{
  "n_layer": 16,
  "d_model": 448,
  "n_head": 7,
  "n_kv_head": 7,
  "head_dim": 64,
  "d_mlp": 1792,
  "vocab_size": 32000,
  "activation": "gelu",
  "norm": "layernorm",
  "norm_place": "pre",
  "norm_eps": 1e-05,
  "positions": "alibi",
  "qk_norm": false,
  "attn_scale": 0.125,
  "bias": "all",
  "tie_embeddings": true,
  "parallel_block": false,
  "init": "normal",
  "init_std_qkv": 0.0161,
  "init_std_o": 0.00284,
  "init_std_up": 0.0161,
  "init_std_down": 0.00284,
  "init_out_by_depth": true,
  "init_mimetic": 0.5,
  "optimizer": "muon_variant",
  "lr": 0.0109,
  "lr_mult_o": 3.0,
  "lr_mult_down": 0.7,
  "beta1": 0.9,
  "lr_head": 0.00429,
  "grad_clip": 0.5,
  "warmup_steps": 200,
  "schedule": "wsd",
  "decay_fraction": 0.304,
  "decay_shape": "linear",
  "final_lr_fraction": 0.05,
  "batch_tokens": 65536,
  "seq_len": 1024,
  "doc_mask": true,
  "train_tokens": 423000000,
  "steps": 6455,
  "dataset": "wikipedia_en"
}
Each number is 128 + 32 x the weight over its row's rms, rounded and kept within 0 to 255. Layers, rows and columns count from 0. Numbers have three digits each. The size before them is the row's rms in percent of the matrix's.

# layer 4 MLP down (transposed), 1792x448, rms 0.0314, rows 822-850, columns 0-111
115:101148122160099117135051068066167165207130215129148146179127087082157145136109123115141160077155205107173091104103085159081119056107124138182121106083119138114150099161148133129105093125089122130114114101122153144151164130114135114128111145067122093167152173125067097161120102158148125139157105076074138088147106104130082112184108094164
084:179149149078137070137139151127077118095153163083144145119139125092092185163123127124177154109152115099133128080171091155141127120099133139144131149115122074131110156104067140142136106143051160184131159088110097110115095175255111074141091180119165171224114140114092113129109096089111141154151123129114109123075097159137158102112181094194
093:206142109097096154099114075155171172131157121116136169156141118060150138127091160122130208115159133165148120102119086152184125113136128155137079112127147156123100124138132123216133097145097121104164095089087093142148149111070183132152115128119114127107174141148169126146148084161121079139106107123123159124115074120138076134136101139058
106:164113118142129071182105080095052159113109160099138093151147110118157136162132153154171172138191126142108069143088126167112097069122139156125111173142051170121101098121109101140167101124086150109069136125064089126122088091131117146108113122142159149101144133142132131126105180079141071123145163162129143127139157142112155185183147183147
100:157119123104157120190152110094146081108142102137110084195108122054169170117141150144181094121133146181105079124138092137105102075094090156161067105171136121182135197119122142195165127126101112170083143111148114118116130124172128132194152095062165085188158143088094107154127113101119168159060143089125112172109135084138124131129109136134
096:147142183096061123093113156170147101126137134114081159079110153149139132181121141145114136118161163116083134159142132105166173127101102067125087114157107182111200155067181134160135105139125151088110111155098137106118088132103161079109117132140108161098141133134049150111111148152114173180135095172128146091106145121126149094113128132108
107:092164161142184163140178158116143139131110120098154100169154111095124106176144112128111157070082088143111158076098157094138107104107134086132118135183114159128108118093147166111101146144137115103137100094166201075108120121132099132122150172098072111132120160092103129147130175065138179122116175079166188131113117123156197125098074164153
111:135137185046131099121098089082107106124151201122133122110197130142121075154118119151137075114128156154151179150130150153161145078077111102153146102142103097196128152090153129117050128090118070134139087172134161154085113155092107142161102121096148152100122133131193139173120166125050093094089145166097156119145104102179116181131123083169
113:078110058127129107120092110092129126110139096123120122081148101112125091159120139140095123101106094111105116081140191147143069183116118070192127132124164109121118160124133128127120100113091098123101155130176111130057185108097134082194134079135122149123131170164066069064144161161147104097095089118122094151162121125133113137145100166166
099:135112137113139151141117124173119104099118097127101142149038077128075194126130131041159160122113083128117107108134139139102137135130112120106122151115084102116142169198134121129100057118182120129115175143097134110118118094102086163159127077141112130103149112195146151157119097100093187133142181159160156114081146102153089178167182123189
101:167123145113175070099081162134168175098123121168151064123131034163148163067134126110087129141099161137129109081179123065158107152085111116085117116101148123105111168174177154108132147134133107096071148093148119155166138157156102049130170108102092145179103113088141091139143156164121146120124159109121132111122116123096143198114173106132
096:078132148100149132111129137056205099142102127172163149112081140138095122194116066157139133125093154145097064097129160090122102116115104141121075147159099104159112083101156133110160102121118231131092175110135179190072127153140201094140092114124150123095157130161075118096107177108113095176153129130137098153141149069142134107160142112097
098:142138099155151136157125156139157118158123149130109176131119119128182048078112125141187173184068124071128100065105071122109100127074067139127099104115117095119075109081152138106084139081147116129112069146095171147097103106101067163162133107084115128148097141112122095100139078155143173137152175201125176189137088179132125147118129104105
093:139124156168143124142136144086154139084141092176145128157117129127152095143209143151122082158135110135085168103142094080087146097159106112168132113128150158198195123081147112179135135103148134128173099091129151155177094094128147107159053136131068137152125119134116133148122028067134194151120128112207114126137116137134192167135151152118
095:112150220178096128099110024167143167091123115146120165207113143153172110132139163144186098138120163113116106119134110150105123164061137159142104103124097094133163117150115111116135138094103127133191118060126088198112141106104112102107132077112129110153128147102098165107128189098124166188104116130159151101097116133131117089087157142188
102:115102108132194098166144133185128140082190108184126163240211088075135113136142114154159109186096108102150179106206113132138121082117205145117133125082134122101142110116163091159126098108121146137089142164136099096170147143179114161123128204167149139111093137105126175156059104091132134090177182166140170091128126180106137127110094152156
092:107107125109149107200194174087108119172137080122145176165128177087106163139101126151183143142090051116139102169113067144132087183110137109163154148124141116111122115120109209113137167091158154119117161154127149102121171127163130120078211132109133113120102148131195115122114165125097117178118136138133164065116086123101157113044130112111
099:076154131135127114093090226153068129178085111072088194171121112164110093098122121156145126150165119149055114138153131142124132106172153080119101142165081202143065072167115097081153125128106120132151118082155098080095153126096195128083146122129134166091190118097113111116100154105117086130119103114162155196100146123150069121152101125074
112:131130140125141180167147158089119120126072175112110125097210091099128055138100145076158100151165147153127072096113067162188152142165098120113120157156100101136156085206093139117114130166144158120113097153179183080152111146088149128079105097118150145130150113124095165141085156121119152186110110098086145125120136056149094103153157161133
093:143148085130097116166147103119129113088156092167137170196103207150124094135196113115145145144082118122149176093084112148102178160109167113119170177135088147097131147136098144079150145167147140092146090150054102185138140138077095113165120135112071107173121127179140129121100130077144125153098162164153151122115098133083148128188134108105
110:091187142105127113134079115157129059100150086044133108156148130111159077116082175170167162147156106086148092143094084158072124093119125125143117125125160089157117151164103165156141163141127098093077133036128117153134122165138122155123131113134159165166123163081160153133101127093119120151181109161135143141138103174186098135100145178167
107:159159154186092071151137121122159210122105123168126124131131084101077078164099069117112212107148137145159133058147096080107079093087124126155100091093165131096134134150134136195127173124096123149139153168173179165091143086171173134091154159118033136101115150072207065135089141056095135137139081103165162124097133119137114113101117128123
100:095103123202154153094129170175064115080178161119157137118117104150107074063125123145148140137130102082098106208145131137125112124176176128109098191146131153058136139128099087112075142084134126078114163124205050123102093110109096183155086140146200091137187093151132176105108106143122157091078154150171136097118139158084120092106083116126
107:092157086105115091095124131081193069125078179118110045125105082097145102164149113104102118133127160136162175079166133134124154143097137109170088154144125140150156179143108107077120096103125124142144102114115145100052121144159123111148126124130164122067082130116104084131132159100139175130132112130152182093127120155123184173140113099140
091:077141143159152156106141109132101145082085158147174149089079133094073092135128192169143104131120114146184130104106142089146135118141083080133102135114187122150145105151103146151090120110132124137178080099175080125110155143096129121101154080145174134136166156112112175114151172101180102138058122157161119109111113129044137158141069071140
110:115084206098152123098126151093080130105120128168124156145123108138109092141125136116181117135180136100157115110154139155140162138150148196101107115068119167151136097165097125113128164226128142180140136160113134097146168170074150165175086077097106105096115009126153115153163103093103161109159081137095110126096127105159126157161144157172
146:132108206096076164108069053148175081148096085108127136152171152099095138074099163105122122077147159123136112056141113151104163115112091124130061102151120119133130160156133099169138136130170106082161075043061060139136107189083169115172155124135121128107084106088109115135135109105089102099158167127092124167101116144097086148203107151145
101:139059114185121151158152120050143132086184107082112083136164144096102164164121162107157132081160154087160180130174133137101125078154162156170127091114122130101135147113127101151130077093076116080160170130132095065153131086139102130141105166117143094075117087157122089190095092177170146159081166160106107132066112135153178113103094081087
094:110100114162143095072151063132173145084081130135156099163121063122110163086039124117145108139149082151190099100130109134143053173133118188087168109152127181150116184167166137155104126136156088136119157141182057077138134132123116097092180107140147129119121115145161176198152123126050136135125098147076171132121096117144107094130131031125
# layer 4 MLP up, 1792x448, rms 0.171, rows 823-851, columns 0-111
081:134187095111143114187103130100102181170149090142124118107047136106191129155185152108102101127106148082163138133169109159135185098082107106108123110115089154142170106127139141173152122124088132157131104133101128063102084102158122138089113109139143054165165176140104146143102098130107164086130136100112112112083199182097096128136122110063
091:136147101135142106154086175122134113125165073136165122150109154109154178106144075176184132127174110119197058183158128100170147062121134139163118126120094159127149118148185117115101178139119177148121083114133101116111156137130067201117152140078095193051145167154163112118111095153094111143144108198177143161113173168135098093108117095150
106:131119087122155169134178136074131149148108108139067121150109124091123109109151111174165131107112105052146115141109096094072084103153114121093090092116160149128146146146132071171102194095159070116110121090136136179112153088072122126177091089099114097184137133147144091129161140200142151153116096177104094145139137172133133121064148144129
100:121123121119137189094131108114112127086109202120113123129157116118120162112151126124137148082133096105179112125097149165176129121106120120159141190182104200170100070049087118137090205170149116110155196055092066091056145106135116122110093158152130135148081144126181098094093132187108124042168190130123140094175115159136097112121170152142
094:117112112152096135084126150132133153130146102087131122149152171124144141101155080108134115121127108130191153098131113135138078180168114064082157133141188100137157107108186204106118171067104141209147144080164115121183130153108119127128150107111110117127137129121188097113088180099124103149084115093136126108068117139140115106151157126174
100:088132110094089147171013125150129127111095085129120102152117131165089127144166140121172124070135096114125236115132134116157172102131119095148178121206169097092139118099128134153165104150091192104092098052114101052110124136066073132122132123160142144143118179150121101158100144083142178132109116050133144124093113165108185126078076116083
115:138123122185087124178172127174143111086094088133122163127123037151125167090090161055111187098148136097114053110122131144102083117133139092070083125133091095093108176133139105184132131115136143145177109104071107111146208104134156097165119148160106201080033150159059095138136085128121166137150085117134089157121087111116114153151143143123
104:105073146170103121131107169154114130114112111167103127119187144079147125166086062181125183155087208145094110122118177108153175161090162108185126131112165125102120157160106165167120112176147118111121132145110197155136147091148102073096128092151174115139095103156173137123167160141167136127110079136122125145093139181155080189119130138132
096:096182109092152148138136173170091210030133135094123157154148139165147102118123096155178116162116201131126170161112170105144128113142155117116142108174117184112142132112178167120108114154156091132144169144125142076131144136135116126172122137136149148174176109051169152121108140102158141138104156072180129115098104123101098166099180122137
095:151081153122183112113162147161163102130104177091169118099146106127167083090127164159139156126127103104134112128083119115145191131148128114105184153117120157144148105089191131128128115128128106101092134128134141123101140164178093175167140133098164161135092157125129071106112147098146154105120111181159145136168111087105091000144100119110
096:132138166132141085079083137123098103076136135144128127112125117126134113088204164148092147100130075143126181113126147113156154099171152070169103104081129110135128032179134146139113077141104127088182168166135140110122161183170159159135142137124089087103114140151133125077145127088145142153080153179140132099195215116082135149078104110095
096:125143151103134068152162138131096146109136144115089159129117119130104162147113116132172174128110076167166148128177178170132083168155095159156137172146159156197188084152087139108155113162104080124140145148097132168112120148144084103095115120150147069108137136124129140140138078136141165125085203093144084114143162137137101194147126126133
090:215118087158114139087150119085104095179140154139111121148175132113132084116126114134138161086156052096111096166094134090104106062110104172179133168086117157106173072124097125195155161121049142091125155173116144121180088149172070169101110148122150084190096153137105129100117121169099146144112140144139173091137111156113092167113135120122
093:106146075127141164130109094173148161103142164075156117101064132106156160086141136159171178115141123113141132123110140108147070130182212109147083112089175124117045119050115080190103109114125082121134163101060115126095139174139143156087088172155089081191163106097116103168103092147103111120158179089116164133162097117086126187150105130127
099:127103130155177098108155164140114126153164155138099149191116145152151147198118123118110173094085133102119105166134124076164160134167178144172117198070180156072170120161118121151117068066099120125118085151176135149107112132110077098085138145061135183106081139086112058155118113152083127109075152172148131160132084137093119147132107182140
095:114106096151000140138106119092180103146062149150119094126133067091100083110187140111084111137187158114115135111097149137156138112187155193109053151150132126127104143123155099128128114117096085103166131123128144075070084180141144159183077117063118168138128066151111137105108115167132162122121077136137096131125158177126162196157093134169
099:098104140133135072102122117141136109138143176095131159130112109116122128058143035105154098147182119114164088153093141108097160119143110098150115091120090156114150147128144178117100106113098107131107174183094101104129111128130138164149068136166143112063162154101121135097095153170169149152132129111136091169140152152095081075133171075072
106:111134124077135133069119122122122162179081196156062187165140151105114147116112126153132132108149144180120094100139146116187163152174058065106176102087168107166126099112150141142115135106185109057179105109136120110105122115074081135085097085119168170135074068124079109080107134134133132136156147109155095205159164140134058125098113144067
098:094086156139132122132115176049081085072153110141102120099146103059143171111113129132123117131124168123103047125161169153070083077169140189156097097107100159130152167158134096107083151122140052144130123139210214143080099106163141099099080111128155180098129095133128098160122097150130173100139093166120108140115081147119150120103165157107
114:091143164117117189086141132167142168117118058109174052098138119160161086151112223126114153154130122141100119122133186096149088129090168108150116144144098128107129155107149119127107140118158117138137129159151191081103102110147130098132159109150120115068125160163084122150109115167135097134068100127101110137110119118057098080136134142115
109:128088067108143160125064153101082152118053135086185128170139102093165117132191064119054101132162152109180200109140178105229174181118141147146178133106125094058105064138131092141168107149186162129115127133134141097089145195051051152065081111159165083167115140143129103141136118151090114144120144121109136150134236192109133142135170154160
101:149088149166154151121158091092158152115187170060157150137084150118179110103106104125093094136136124132173087098119094129122146099241120137142138106118150117117122129142130083102098169125053105137120189143170169125110107136151105136045072109113143109138170108121102130062075104175118170130155157122170097171161117151088128128153137164183
108:098151102126159110118095157092182101144130173119147113134092112134116104049088101150050148160133145127087089128146170124103121166149117022139069139178090094162062105123130161093062146117115143065147138076166149107071154156088122144156187111213144195163126153106140148158104167103135165132113075204113192110108089147060112145112108131102
088:073170103143157087134169081150173157079086172069145125145146102123086138141125209187115162119088137144153124126109140063144085145125149129131052073092108173137169079116104172166115131163138088104174109103157194095199111103125187166117181094157125140146136136169102092093112100162149130191122116135185100123217100191124112119116122123172
112:101158053156110126198167148119129161110093115107163107152136140117116109184144107099151146093140138092120135144119116139120159174099105037166140147196093164101172111088120175134194134118097155132091144160116015150111107134179121062097083119135184175130123108139141132164177107148128086194118144142142163070169166041077125097086164139156
158:088130072136139137140179076140099088125159129165110160079147116097169185138151112148131152148145139096087104173142100073144144125159086120145178128155114153135182082141153105117086054078125136171136132183178160153066091130133157178103113098129100119158077154162121115142151103184137173111144143121116176122130149135152125148084157133120
098:110149072144103157123101143159101151166101140156171145114126074160083160151096116061109140093171110124153108105123086073183137133105091139126175080098083136117136113140122143126175147154079092126120054134148124158163173152129069098117150150146093166116138104135089106081151127168091167101139124153154111108085099169125184154179147168117
089:081101035163158093118074153168195174120121141068140103114108183102142135161166080137145148149169181132085138152149169197125126123069062124147092175157144108148132187160104109117130142101119126154130168084135111072174115084145129136138118124116107099099144154110178113112146137150106171108146108057155128131129098143127219153133087085127
114:115127090107116137146084162172083122183085184080126100108155143162120208112183095127128138151164145125129171104064108163148182124105188116121134132097125093127101123133098126196121109100102104108142183141168145181108133070137024153061102139100151107142167122131167117072094125076159111155147150130142108126103148178103174128112153163080